Each number is 128 + 24 x the weight over its row's rms, rounded and kept within 0 to 255. Layers, rows and columns count from 0. Numbers have three digits each. The size before them is the row's rms in percent of the matrix's.

# layer 6 attention output, 1024x768, rms 0.0499, rows 426-534, columns 512-639
099:132141125154123092105086131110137132155118143109114092166110169128121084119126108119142133130108145120105112138134126115116167118149125104114131123177124094129130130095162159101157134105087094161134168114137086161120147106178139128103127139114130143125149147128120144108112086149127081117159123161119143162149144113138096101145136176149073127116088163127105154138127142149152130128117
099:088114105110145108130145106120111099128083161140115101113139152149109102153158130137108144131113146111124174117124126158139110139160068123108115108111136133103102131119169108125118137120117146148113122125129118109095119127102089154127114188133111156118105108143115158105076135150135117164094123135150141139124141113178106169136135128088111120113123077149115153126115131123145112100151
107:137148094136131112094135161155123117119118144118125128133127139150130111137187147086129122135140096161147092093105171115109148122092127130138122154149146116107134150144120091125151115118134121140138176088147170146143120112157118117100122120123131111104077087131118114187190125174148121129126165180087139140105184135158127152143117099057127172158154129108127115141154146108093128146123
095:136119139129108138094098169135148136111153178151110104106124125108136162108128119093189109115155124132120099119163122142114140129119133123119114121125146144110102134076141116182136134106092162159142099152092165117098115106147154165153104101137123137156150152180114075123162121116098085153106117133193121142162135128151138131109080100122152140181125150151187095108151129141147098136136
100:164110105186128101146143141158130122146125125123102082129157113141141114135124081156138123091124116131136137148089137108119136137118128158093150109138118173138135157177122155135100098123126121148100163113125121118122116134173148092163177109137139115108166154082136122201069122140175155144121142115117140127133170164117166153104115144181117088077124104125073075106124180140142173133123
102:146120121097117120109152132084143155174149122114149100127108150099081128134119158117137122131144154125114121111099183109137159116109131134104150140125097149104124139147139126132124141126099110124142154128111088088135148121081129093138126143131203148054105099128123141160138108100133128125113116058177099115088142124074149099105125099133135126133120134121145110130148199110117141129120
102:128135129145119138145132154136107140139141149079178143127142141131097102105134122144167115120114172133139146126111117115148113131102158130139131153127150136141079098127105118126135124106133096173104189091119124128141118120151127125119107112185150110154118110109110116107129156101119144140107125125125102099149094139126121114132150120142139147095160153156112131146134089150127120125143
096:095126126087142110123128107120136122137143140148086113085115102162101113117116139102129122129134145125120142128093121153125128135151129089150124124111111127132130149175143125112089141136124138141125177156075110052098119144121114176184124124147120069182119126180166163084122160116135074188097135120090089156149175110138139117112155134165091135182124123114153134144126097077169130167148
101:141087144180104197155144127122143085089086115128147139149101135110168139106131110122129115089109116120148135127122103116135105144146173176138119103144113119117132153136091131128133163107126137133137153160124061123148145192128096134116068157142133098137103151079169144125093144087124131143169106110119120104110196103165110151145089138111127156145107146090079141159109145090096118143185
095:147111107109133163125117149124100140094134108114114125133105132114129148139128139122108129142128164064163153137175153128136078157145104113125109125161140105152127117101186122169107147119182092133151173193122132092134073122131087119137112124136111153145165099111132142128111141142133117166100145177137143087138152173175168096143102137121128064148114127177137137128144125147127066094161
098:144128145134081126110135171139111116140165133162107130140097154133127155121125155114116138104158187139116105110129125149121169095110100104152148111120159133121134158100112107115113127116135106126159147122124149119121208136163105119140095101152083064136099098118138152097080170142150142090118110164177096113126168116125134137171127136141123075147075088183124154159138100132147078126123
096:117179105132146103129160125141105153088095146144125161109113136137126119155139122134121121150152164172142099144110095121057124084113104093119192140140143116125130132124109113141146125103078097087140164134115165187104111106126119101089137115157104151075134124138193094112109129156102121093121141117112118106171128156140131137107146139118139136099125147139146073142112134130152153105119
098:126156135153166135142141131100134134133153082093086125105099127120130125076069140091135112133153118118178125105112166128114112125146123146118108133118122126116072099135131122135147126096118113127123124083093115132063152173179112123138135089160117152148147120104089153114132134148105133131148124116110171125136130133132150072134149109148116147161143098148071118097142115096121144137101
101:128119144191113140156112160131122111138132160093109137183104105140107102113171107094109104118119120111114117148165144107121102170108120116138120120129151127125118144154106125129147160132113103136170111117161110134119115111159120111136164105104166160109114143091110158139105093132082142154110153131078108119153096106102136137153104155096065120081118119112142107115125105113096066111146
098:107119147090143097123150107137176143156100101152104124110156134138147167099142179155093117135112106152122108121152139114112191164106172141106161131136114154104118109167119151143121127078130129194111109114127139145138162101149114119135158137127147109140095156133134197133149110118136166194153143114136104159077168174098090125136125141100110098079146144132150095149165067125125187109103
102:118159111104130091119094114112123123159099150116165129172136136127120110135111117084160139111130105181127133134127114135109130169118108133125108135140139105121145110157105082115112146142142114144108182118146153121090050133130100147094123125154131127148166142136106087117119112088057145110081119121143119148119113121180093139134125159151090097110146098145122144203158163158097151106089
101:174099176115114158068109131092137154125132100114135098172149117129090125103135118110106084121085132159144091128113105144095117175140109138091105131120127187135151151112146146106128093145129124148127140144103094104084067165126133163140109114179085110154081145132081142142137074158125176125111161136092114067103130166111107111107223142136134127162122124143167144147071156121166143131090
097:133111137129114100168127092122104140152113145113117094136119120107112143142124163115087070185148154122141129154175138106132107107087127124129133146118128132149126108117100135094116135125160143154112099139125188119139175122120129189129119087148081176155158155135151141110115154095108120106122103158144126166156146135133141095139107098178122110129108182127130168127125127092092118133162
102:135127103124154141101098100126121125152112157121129131115098139128103149139151089200192117106138145151137152130128110138141160104128121107180118134105129097170145157090135108099153155166142113073104086137076101122179137099119129106133120131113105132154142103111086153149147149143098112106118115146126115157133150083146120148128120116113094104113143117140146206061099129129096136155155
095:145116123157081116104160141107112103123120133120111124137123119154141150113159115145138142134153119151172088140124154149146095127144155134134121116135138142151115138169123103137105107119102099144176109057102179133122146163123141054116095135105113140118142145116133145127203121169159130136113130084129098106174138131096141170146141128090129055151091163111141146132123136183124118091136
099:103148094131113097101145115123126104136102137071164092148150141163138148125109099141183122113126133131116128122141133120128121079157110123098131055151073112113112118081130120129135091079125119097113128145120091159132104125096184151140081149160132125094148108116130120136092137096115177147146096142164139098109153110134153121181141090141124107120141155136081111105102162173117099094138
099:165130156129131127154146118137132145139118113170108102101125112133127174160135115088144156135097130134143128142106116148112117152141133087131091123141152141138109169130119097117098136133169135175118151160121186130130111042161126149103097084108115118125088110128148165112144117133124109179115106131153126093114102125167095121131114125113142136118111102058109126160137111121156212116124
101:140117133138106140163125132126148145114157126120120114096073134136075152109198107128131155133140120144164129170155153140080144145128140157103171116120125114124136143166128146132148121165070148160136113153096112091115169195127132145119104175141142094149167122161139131148078124125160150140126105167175128106135120146129108155141114117109096100163141135118134073150119146130176158093175
096:131141110115135123106128145156081166124141089127172151069113165126134136131128092102110131125093139075113153125146102128137149135126134154131141118136144173156130114115138117117133151156110158112120125133103108165145152114120165146127159137164082156089160107133160166144127085145129111114184151127132134138109115120111113101071160095157149153175135152145143095117168110115088103150104
094:105137133169103163118126182110140109173147100139114153191131138119134095137139138106126097128124148080103116108109137122148145160166159145095138119118143127144104136146181118155093093118152145146111150134158151117140116169114135122099157114126141127109167122151130097124111169134147110104165155116121155144094142087118147083138128087138118121112074123133158101139144138123115141158066
103:102104146116126115112120128159131127120087136149121118145127108153146120113158120114132106087134135137147128128129115133103087147098123169103139137138137094135105134152109096122156167128133121157141154120122118163142152102129135113151170097175113098126128094132108194145143098136121120105122156110090099111109112125137107164128142140100118106085134119117122157137121133098147128138116
092:145123161138133158139117109125124109104074109102097173133089165133150097116123116172149111114151122091128140162156115130140133159090118121116136110127118135120098137137104129147137162109112098131126100129160129110138121155157118140099102160087146150133102123147112142100146087068133134108155134068100158119145135154148139114165147164112140101134090118131119144113163156079153167096116
099:113134144127111168152118148143090114109133149129075098137136064115102140151149099151101142162125105128133141138124122133135122130155159133131114087087140170086100117165148158118151114095161104112124163082131108164128132178125154164154106135084147102213105103097127128130145102140175134128134133144115115113179064153119162127163098143120137108100131167103133119128141124137141126090168
100:143120147124150144135201121135145105134188125102127177113102107124116131101108128082098118118129127095145137116139122085148121095118102131127139157138123108131116137098094171099142101077138160110145076094120092085105104126164139120133110146130152095127114172148160091119135059180122162162036131122113115168149156093157145137134112137121156135112124143120153119153119151165163117095101
104:122155138113104108135188115086127116096139147132127111104113143111122123180134135127135173110182177125110133155198162144092112124100107131131124121148152106157117104149147178154098101138125130142124145122122104133100172080131156160137158125102156138131113105120132112111108098106147117103113178189132096141067098127104087135117153174134156142158097151145142144122155119116162130107098
103:118096153103175163151087099124113102113181137102119088130170117122151117061157143127134133158128132131118142134164142123123122146112092199127110144173127150100104141129118100153093098150152107113118159151128138120150111152130137091107070150183103099132118149157136113126108158159122141119116109139170113121122120155093156144106149125170132126060136158179094131138154110122149192115143
097:116139120085127144121108147137112134121146110141128160101100151132126076116143149138110101130119114110128144118129124153079116122134098174111111132119136136130113086149127118162134101170083139115124141148118105160123097138147125179082091111118139155126116110125116127099160097136128128093175132104146147158088157139132145113104159125075126134059123117118146101106123125147117112101189
100:121087104099110132138135157110131166083127131160142090146117132153171132105119137173132168141133099070164171122128127137102125146133149150137175139143116133148098128118142109144102115089156148147137129123158132121130089125118091046143119124122128139145166151083170130126130133148149134119200119120133126144121119112143117064177122148123167127114125094110133166103132141093161092125189
102:106117093139130127150123173115128138121171103150115082130124101080131150122139126096112107153136133110146175141134103093147156125123116150115145137117134103137157117121135093122141099070173121133123123174065104113134082129139100119108165187159132110122099107064150104127142122099130133113154132089107113098147126106156131102122129156112164110154171134133156158147113131111141113150134
101:130122154094152137149087081120108102162152084099128102148085118135103127141138104123167145123113118132122156122134133119134138164153115133105127086127164134094134191111083130151141112165113140096132172120134148119141139164199117110150160124158186105108133126162129127173139082155124121163158109095102117144162129124174089133136069142101114143104135147115158121107086144074086099159144
107:114124096133115128116127161119111106119131157134141111140108132160107089141128138123142113135110139133105145137130143149137113142153155094146134113102105101166138153110104174118146148120134086127111116172096087130109117103081136118109156171227096094182117108143177147092127162142172162120146085162151133150093116168134108120138149151101119164082103161178114095134098146115169100094091
096:165173149130172128105119113114147149117180119143120157095142076140136107150180098173133137122110135167145148147099130143109115095151136123122153143158142133129152122159117123171177122111128140064102120111144144085132157148164127075116117118084106112117153156158177156138119167140113120142111123130141085122146123161086127134120158129111164114105146147152155136136098130114155114109163
100:141095138115122118103146142107077152087135106155177133137120126140145114152123146164103109115133133100133142129103128125128147202113149119132157122138100084131103135106141143133117093147124104180148105100174097151145070100151105057113141126122075133143143068133107143137181085171132132144074169149118131150067096132136127117120093145108147149118088128119106118167128127144069148125160
118:139137136146126134117140113110106157125151186098117125102132131112133123108112118165123109160100117133125149136134122119118147096138158130105105147139124123178092145074144162107128112123194132107089122173140116161142135131103136116160129138142140121161107157144098147144113167135128138161126072118132125153117187136124095120118131108134184123127063145102131133109119143148160153152185
100:112097121110142141100145119147143142148137102138099099168125163135135147147121116128126135116129101117136143144102126115123139112144113125107108128135121138122145090130115137132139138104101101118158155105113174107101129170102158123134142097053110123142131129175108128159150079076139086173136089139151211153142113148092122108070109161119157133130137170091172129127121146131098133139118
100:123143117135141157139092134139141095167129164086140120095133135135102099145089125108134128125111155119148179151123114132106115124140120108164129155123161116127140145088128085120107116124118115131154109057150143131085143132089174173117090119112112124099125136127120153154121079161161123110101108178088129132126145173100155154105099148135131109138113138154090138105135128146140152170166
101:127112150104129106134154159138126105134103125111137132165124134117120097104116148136107149113174127083117144119137114112123112126131141138078139147155135129111111160106128157143115137138143098128126169111124124127138098148096112145209139149100138068079149133110131130169169111142115135083122105103110146121139097157135116119148151146117128129151144130150143125127143140087199156058145
105:150175111140104125118100126127112098100113131124135130120133112134121154150121121175154081113137123091135172140155090087139143131128125142125176153147123103166134128124114115112147147110112121113127109111146125107137121137150136115137148160117147087146141087069162118115138128096118135152124168129140071132133151142141122119128115130117129133113146122117065130117132128122127152122144
098:121117136131069092155118107113144117128125128140154129109152153132117114127164114132150113155113108139155143137157154126123099131155144135128166085136093164093114119096172136070125128130129112132138124139128164135152110108115153129150081110100137121126136133138090148142125150130164178100105085118081077115140162140125140169169053118142141138124134135149095160122087138096144150115090
100:100143119105138095103121124113127124131092127151179159140150107108145158138117129140119110121101091129110123149148129130112131120122109156123167138089132143140113132145121109126091118155128099123129132136094135133119118141088146117178189132139156144116111151204132114094117136149156158116094108106124109151126157136149101137102098155109112115115115166102118158119199139139133104151129
101:122103109127154154108155094147126181130145130150113123127163142157140142138146131092115099169139118147161123112124146107140152142121154133134144120131153136151142118150130166089142138110141126094119112145151156129082125128071094129112129179167106106161124096127149146196128152132101114103106151151119109139095115092138180157153103139124107098112174090105159162148131111144128143102125
097:128155119121114111128144130138139133108129170126133123122109146086137135135093092138165095100121138113149105120172161179124113121125134117141134170089164117126139101106156125143111178149139106109143161122148091123129076144133118162164144154124124108126130189080134153106098163133116093114134130071112153175140125098135170077134137115139144139164109077141130134141153109142139149101138
102:126097111118140084125123135172166121160145097157151155152138140123168130167106095121111154165145146141136127099112146201152137108117129129117151142110111141147146154122168123127133150138115141155146131154121140125131143135106125098153103097107102121104122172077111108125180129125162116165091108124132117123122065120142144137135156093124131110079131166088097127162105199157135130164126
099:126154146142107111128106101127132105105167120135132123157117104139149166145127120126158182136115123196134125077173133114107144145101109078148105130134179128099112134091110132125124123157122141155134184118126099108139122128156182140118126132145123100151112153091130158150164148103159145139152142130138155094121082123114094145115146126119135163156126151087134135123099152135160095131136
098:113115132147162145136126150159114135094132128151095109117122108153125124129162136093098115123140126104143123145117121119157126126121126154163097154133123101115104098128127139152088141128128105102138134089102070059116189101117152160116113113132098131127175105110167139101118126139106091124097091080124119135113120145137115145115127197162160153149137142114191173142172118111137140135145
094:119109183153150111153138121158136124125098140113132122106105156128139132153161124128113115147115133178115155107163130125141102150151151098153162148141076103126102100126145100100119120110158129154109109111094145130129150064085134141080200152118082157123191166098201117137144160130106097083144127111159072147119102088097135131149143135129137120114097137083112121123121085125149142127146
099:066123110152138116165115133103148114111098146152112116111127113108166126136129127131126174130134130143156122138083094126106157133127124104106119111172114106118145175124105138156113113141137111126109130122130137174103111084147148136145120098102123134158110135178134082107106119146122139154134126070141081126112136137168142129143137109171149093109127144152140120104115107123159110159088
103:139157106116126119109161117123091138090121150157128126129134136086136201128144118105112141135149132109142130119127103115095153122117070117096131128167100102117122139183149186113165136107172153159097123136181158172073137152141135142158119130139163103139129117146131217153101160119143135098125163131105105089166133145150148100092202197153111132126082121118172136114136124136166163105105
100:164117159122149143127084140126145135130103111105143120142073118155129143109097184132135114139134104155125111129122154132130137125118146149109150111123111128124115084111151144113142153104099098175156117147128098113129142114144116096102183135131124119163105100110088124129164166160136126144119168134108149127105140115126070105150150162120118077098142138161141134083137103110165102109127
093:120159128126118129154127137107113127118143134112119104087139116128132101144163122154078103133120133117114102135112119121132103140134141115147131125118128107101112116080116112131129115121116153111128113155118118105154111146112095163173167151138125135110132105141150130130110114170159118127116149112147134135129117128163125149148165159110143171155107119154123105099106162192145115124071
105:126119110144102123091107153143134122155156161144123159116120149123125083147166122147138140130120139118107123170156111124130106152113116176166106146150129126129135128068125126119097116133173103152149113146084129128113090104155168126132159116128143098143152104115121141134141035113117183100110096140098096080096134100088106099168179085127131197126097163137168170140062131140103126134149
096:119125120125177153142118121129120164152128130137138094169100102130148134155146120160156160148162137115172136101149131103132106151090163098143130053094143126140137167112087142133120123091124146156112100083129151140142155127122136173140104104115118125124161121093124155147111092127124145139143087114082133167102138093138145126171115099089182113102100120143169130106069155088148155160131
096:143163098128108106105130095146154133104142094074123165117150126131148134108134099162122180132122134102121098102116145125171165152143119144114140095151129155129140136093125110101156136157138111157127102124148135122145109066126104164099099139151128130114130132115107130162145164153172106085177141153149128142094086113146156131117142096120146110162145119113085136134141118102126129119091
103:115164127126099106164151097124118155126106155122126137114127149135114112171130120161122105130140125114143135127107118111096144118118119153144135167136150143106117160136091171154126121132123154129139112175123121166169123150123100126142078098147179121157169144138134151154131114133150118123152136107095131180133109095154070151099108156137109143124138178084138083156165165175158148112089
097:116106110129165102131108106114145113114146106072117156149128108116146157131147142132100152153161104123138139151054133111126174131122147125160130134154115086101150128175129159109122132106141089144121138167159130135143127150086101142131162094164139101098144107096153119075132094156132165106157116170109132104146127091169135109128108143124133124154203113157057125092113141137171151108140
102:131201153091147088126155164146075107142131174143149145132104150183129134138126138121122119140120088116087156124112141130140141161117161151082153122131132151080148105116132125148135082097142163157151155114150146114106139142166126167142141116148123155091122111128155094136113137071121136141157132150145094120081102123130125137111141129097135157120170131129131125148119147117172106097132
104:125151132117137135153139124096087142083128122116131121120103145135084133084120142120108169178139097165091177135153084153115104140146116144140138136118116122163130131136149113142115115139133128102152133131137135103163146074151145144123140132095175115168132110156157144084146119190098119108137137132152151064129158109125118116123106134104151150117135083117117126170160164136126127165164
101:123089106103156121130127149142112147160106133131128133162108151108123130090138129125108115110115083150123082150129120128166106086148125138127116144138148116137122111187118110134130135127124099109173102136133112153160172120161172085116147093111114102151098164155068109079115141081163104135159150154114147106108151130119117133171119091148150164071151117103098099111191134140164128127158
095:104117106149095142167135113107153164155126104097159133141120105132135081144097151143124106129134135088158110122140129129141147127154151092125082115111156141117119189122121131163132125120140131123142132103141104129086120122133146084129098144111136163140114095110141167136113162126081114136136120112132141116117140136123151140120119135139131160119096089129109127162114128134133145132126
099:105102167088140121141149143139093133115135118164129151179141153116084123139109101113101142082151142127101162155142097070096153096098117150138101144137111135130120147123161116149090124140136101194108110147103139105113124145122140050117110159131109099104108133093097153082107139137126142137143107104158186154160152169149150141144173080132103133126142150141076119162130076118114128071120
100:107111097108111102126113144114131099119114114121116093117141153149089123128128114118135128122102088125157139157093152107148091131103110163114131138102130111115152094115096135156145145131121141134153087132104076117132085118158150133156110144101095127181119133141160113107153094088137095104101119094142144097135145111133089106142109171165146140180101146084103155157142151149131161100167
095:143104141150115119142130163131138112144133138130127132087122104140145104118138125115136153151142147109081153121126141126126117122151135140161141112111090099116150122085094097125130165138145145148072120118132132132078134162131131160114103129141120152099134143107179107060113139144114121129126128161119116121145149132134117124126120120171122147146080115134092137139174150119092090122165
108:136067175135130094147108158114082158100143151086140155142118161096142146143116109140098158129147124167111165098135150135140099087146118128134131121138116136140092098130085126118125157096091132096111114115143114053148123182096156111058126128179087185143131149109103172130114146114128111103126122106150168076139108140152175149149138100167107092125152153146135131147134127155152108104055
102:107132119124151114150158130134142106132135142111147134139164115115144122111122088104105117150185121119155141122135135119147105136118113135107131156118089091142113083107110168148155163162108130172191147130138140079092150117110190143152152106149176166127152185124134127183135128129115081115128109141139142147133107151105066150085084127156123129129138182148119113109154125095098136102147
096:129152150128102121126119131146091141138113117126111196127167156132113117114154095081122095150143137093127093147124158137129147139117130143092124157101105116113131142158141119157152129115158112076150097126103129125111179108092097118122112120138154141131133136115103097112109142136099127137100147168120177123168100136121195112092098165152120098169149107110143093112107116114107187134104
098:132126122149126158091145126088137108119111095125106117149138118132150121110089151125141109131133126134115107117113092134129146126112125162127105173107108114106119177089079106111125166144161146163137127092170105169088114096130130160126078145170111130163120126123135062148127133148157114135103175068138121147173164091085138106096133138069090142102159107140152134160091138120120110105109
099:117150125129121106148102133153119147111115121091108130152117141118102155182138138129145112125113135134156123140121130130129111097093146114086136137154136143139120118162149119104128128108094148135121091139100152069126086146121119177060171102105055120111131141111129109163105141199172051118139154153117105095149152140158084134148112100112111163140147136126171101145147098071146135135154
098:120120139092152111136105149140134144143109151137113097117143074162145126106132122110112110129154156143135142115100133093137137119104169137107144107120118122128155135106096136111109111106148144073103110139164129165124122134162093087101140119113162146155159168063142095081167142145135118177125069122104132144032155107133101133106134131152138104143131099144154162127125195133116182074076
100:096102094100151147170144135114114104097128092109107134070165156146125128142147089145118092127152125189141116162100128124166146109147121151131123131130159139099119127137122136111112136087122111106165119173102108077097163142116118100105131137096141117166140072090133176129089163136118102163095150143106125133133167157166083154137156121098146096160095188115121150160138164106086122116114
101:100095150087075134106123146104158125114116145102178109157152125097137161179129124128145143163141147118148118124153108141133109125148083135113096087123117140119158106127119111119110138092146153136098123178129162060105142151098117135127122149137098076101160161125110106117148159126170139124040156136145148125104146148133117165116108126104102120092141116133141139099133180123101122137143
094:114131135101162126122149136131170113123107127116125169117159153120168102158147132148114153105124155140114144119144080100117092119129150103166130125132102127083123099126115140087144116080096121168107101131150132129146104153115149128097185144146120128178094102182115194103099146152104086144148180154130110136086132159120116124115128116139094131100132098118196122133140126127110117159099
098:153147132110144127125141116125127164078141123065132146128132157166111101109138140103105107126075129161147134103129100101140119101132110128133149124164093112128125111106109131105103127102149114135081138121134152108105110142122114135121106161098104118152099108111128114150074119175129147153165111124137161081118112102162126112095114120102113137151179128080142120123113126109096135137186
096:159155103133133109122140103130096096133128144187175109144144158119125093184138136139079104137143150147133145114094094138153092099108115088136118102122158135124107151100114113162149124123101113111134109125080119145167146103098093103140103099094145074153146107119138102161122140139144137141136102111145118126144101140118086116124155178140185157186170097134162146166191086110144100062129
102:141127097096138149096142104106124131125171139129113125111130119141134119107162119111180165129099113134129170101140165139111151122141104138150117104148130123126099117125124139145113168121176121118084140120132113179103153164154119088132095084162117134149159107098076099122175062119144110109118055157133130176128134062176150134151161124160159172120096139163187135124115118121093122118090
100:100143122122133110133119119131122084116120113131109114129104115143110117120081138111156134095159137135148124124135154111075159117127133124120167097100131120072101141104135127143100143146131123065171161118067165113177141099172100136160153095082158115139177124082103114160112155159119129139146115146056129146159092129080142098093111146119096138128127141128135126181131111124149116093128
098:156115140114126099112159124124133113135128151146143167143185095145152114148087115106123126129092101141183117080122123102119173126142101132111098108152150081133134089153154108123138113127133128119128152084141154117135124159137171112122143153161101132123121106116161170161117095136131132128149118157153140167159158134117111099159095095159102108148120133136137154083147106154109153082092
104:140100117119126142136137104144098134153131162136092123149121108144117124153116153164157130147128096127147110124132122113123116126140107114115099055125126178122121112151139136125143120159087124149161131155144118156131127202146168151091108125100130085142076112143144153154131138123150133160106134114069156145133156115118088125125161102161123174133137139131081069097121175090135119176132
101:116138142125157113159146117098160060166138122108139140169142161169127126118108108110161157144123157111115147103143104156097137143143120112134159125144159137102134159111138116115100096100140120130095087102115127078096122126132071164092179072129151122070134143155143155116162119132095138092157144120134141164155100105126143150045090066166049115118128102115153158099189120112105126190094
100:138140115147161108125136136114131169155169132100122141118099132143115174088130182159114107138131105112104117114120127099150144105168119087127119127137134138125109103140121121159119100120164147114128136128148115084145145122118146175089156125112108134143101131139082115116104109112078139159180155151138087135149107141140105115113169113058175089162108143127124081120174210115166114144110
108:114119102149089154130148154121112127086081101110142142150124162156130110132111159153095174170164153125157114150158095137118162174138107135136123194103117154083167107121141114131134148119142127184169092128138108131133117117139127110103115155146136102104122141120138128132134125130086125110141126114176072138121138141124151115165147138169132152143133155120130143169121139129091185112105
101:127112094143119115087134114103169106125158107152116120123132122126148134098118083138114103146105130113114121150150151129119116122138114127115133140102147144125153111139152152137112156146128101160111129127121140130139128186087130138108114144115147111146111118099149144130110132114104138087071182077056164095097135150111101135095121109123087110147158104116098167149152130139134100114126
098:096152159127145166118114118113152121158125131097122134141164093124121167163146106065132102101099134120127171172128093112128112143105132101095087119112136112115152144110136114140164134076132132092145106072105125147130116162108109141180150131109084146123187159135120131117132142153138137139110117193124094102123094077131140167101117120125113149135119137132141131147128153110116139109100
098:126140133142161136121131069122127133137121136069148122141128152141135123109159089083137092123126146150118118142140140100091122081126117133149168151109123135152152149102169121102123127121157140116085138149086140132130139062153128152119142145142141163137104130103118160122153162155101129149134131093136165147118097120132107127085138096177133112108102120154132069142164092101111108105116
096:129145103149138138113149117109119131093092128089155118148142159096131101157096132107096147110133133137155126118130108143136134134099125115121137127139114119148132128124145087105119133141147106145139156144122164110140120141091108167095108079149115113118137108124137134071116171117160129133144085094094154100172132140138086111117139096152083099106149105112144165107092125143128126101115
102:151143102113122116137135169113131149126115139165119138090053130155124167093122115154164124139117136128124151135096140151197122102132105115139084132128112126121106118138149130115110123090142146098207159093140120134109158160114133145134127124166137139131113111150123097086112116137147144110130096117149130127153112134125113129129091140095169092107123097116127102179124136123139145110121
099:165152127115107164145163130100108165141126126081133146133125142116186117113126152165144146157145139153115102161145109139084129133118120139128147136168081119133110120132140103099083115133142111137128113098133112142165122174112180132115125140120148133162181104133169152107118097151106097137186148144103115091142121157121201114104154141140093129132147114153123140104118157126145125127101
097:091114150125126151109121155139149095118105122142167108122127166142139135157166134115108096108152125095131134150127102141129159111116110118119129170125113130153103123148107140121102123115151109150129143173117133152087107129162115115132131127128078151089138093165071118127129162105184192131140119160128117131169095157098138147106103096067161143104128053065164107159119169074174156144070
100:142122113134160114113130165111124116143149149115147142136121105127163118100121129143118102131133102130146127153123152141118108107121128127120144137146171123141106134110129129112084138125132096119141159108137144145113137147118119180074113172098173138147098147117157161138146160139155122135121139117086111096113113131125137148086119138164061160110120110092137130114119122085069152117161
099:122157138138158128112108178097105127132119129121129120113076142130078118120095114156147123079114132129147140104134138142118145121102133115078150144108137108117121113181141107129118141138137110146079099128125123128131130167117123092133111135112151127099161091125115108145123097114166165088148144161074077073110095107087118160111109099139092163157112143121158076080179121066112149151142
103:143108127132130116137119105125147116104100152138127108125172112144119111128126137125129141095135134145105148121113141122166121119111131153136099107151098113152116094103136110121141158115133140130126118135167118137157106117130127124146144152123126107122084149103123126136138100070088161108082063123157140173121152145128162154077103141138190184087142130110105106094136104140086170125069
096:123156133102130160141131118103091119140153119131130132065117126104120128116158137105134141143103132103110141098102153158149132101108126114137116132131151128118132116101103094166152083085084096149127106094124129106156141135145087159173109102090115160133173106150107149132090129093099064156142115112156109103123106125160148101109103117159119100138172136134113107157090152121128151130098
100:131105136101122154117129132172131137133130112130156125197118098119094121107137114139133104112148103108152141134142123143149079179124113131088122106155125108107109140122118125106103176181089156084112115148122140160101134105109138138112136111102130102164123129144109128122127102106108169119107124111158143109139131162130119110131176130092108102134102083120139138113136126118170116143103
099:135142120151146152119118103145116176110090106116157105127145094147103165160123165126163143129090121138091121122127125109144085136187099111140148136150138091113134179144128098162155098090123116084174154124178110153109146108158100143151096112149129120102125198149087088104085153133173112125155142139082115112129132126140120134136130127146160117111143103112157105134140163100091120097147
100:176194145132103077098154152129146134114160153139148123139087092106113155168151138118127163136146109097109128162162130143105138130112108098110116110107150102137139121073155104156167125131153142088177128176111122114108135117157162175173140164135108101106091075107143072176144101097115127094156109110130103104128139109110179134102110091131094146200110102178105106097111100107161149086119
093:160118114122074133136125143155144125144142106108150110133141144138107077124113143087126113116108140134107152142130107102129131123107110105177109110125101089135125146139116147115168159109105145119156106139139129140094125148191118145128137121089126115142110185093208097120127166143141149163082097126107126127165188123112134097069143126130093134144137159128127111130182122125150154147105
099:149115127124119122128124136108125119141114137144151128116143116102121126101119142097144151136121152095109132124146149147129132136121154138126116139108084110141142141134149118127124155099101094171097131155100148171141062173114088149131162130148142129148146094130164109168124148140109116100080114129133155126115212112118107086127151174116150176163154136106175144116132107114090122149154
098:149121112126137116140143114112138137127121121109146146110124109129127134108072110109109155105082073123170137106119095123128136141143162123154150115158129131099121124108154138135168139106122140114131081133120119196163136108114123127043078157141140114121152108119107123152157121115110085114129143167149165128077158138120129123163107159154118138124134124125134151164147105133143141109182
098:086139152114158119152135152134133122123125160100153141159107151091123160111145148140111156140135172147114156111103125111094154186137117174143129187166127136152126114120162120134149132115126114156122117131167065109169120157157106135137111105183111178089135106125121101094141130136126105118135113179114079077121110127093128122157131111117143135086148137095119096060143089130127117136177
102:136104121130159114130147095074146143130110116161136149141153154167113119121109104125133128133125127146141099138148108128128106105131144129152127145097108120119108120093148129129151110131132173071120130085126149128087160083145112126156145158142166153150109108113172158170179120149111127130118126133114137132107142158078105133108144105164148097086194084125100124151122155155100111124093
095:112130168106122112139145091149135146124150149141133102141113115107063148094094151066131088131130135175139125142163127133157120133123149112098133104146160124156177127142144076108113108142099149119097114125099155193200101115103157154145149096159103119212165107146069127135080115093116132093126148104126146127132122148097112146134157099135161068122121171106100121183142076181135103111133
098:134169129119110123123119180097129113167115105164129099171091137120111120099140118152171096117152181139127132134117153139109119129107185150134131124157141138126106152116090127071166130100142146091145111172136100137135110109145069113163113094108105124172149112148116144131120125135160103171126138114182139098118109110171124159156090155122132142085101134204136078136152132118120165164136
103:119128151157106129157121111115083103122154107081110132117116138115146119118140125094156119129119130139127135132132057124113080146108092109113120121145144155188104132134127143120101110106112112112124129170099115099155131091155120123105139143129084104147158124153127155131124080144134156105120166156133116146117162084094125123106125152117124162138163079129130101120109146131047118153149
094:162118143171073133136086134158126099130085135156117098153158125105154153120133135094107134161148120123111134145115099113131108135119133133142085095100113117127111120155137128088164145133126120133161111100148127161135127106162125161111098102088148131122109093084138125166132171138185136131093187071160132115115140141102127127179147151152097168134169116114130154092130175092165134118134
103:146138140122144132169154136129123106101133115153113107127162117135125128179155141129120159135162157111148127127095127122094159163152103077180154149174128105142136103114115106117141121151134124172134118140172121124146191100181110119079141133097225110116145124140097127136089146100122175113119092142109193150058102096085122141131102134114128132118088092133164118124126091116159113162093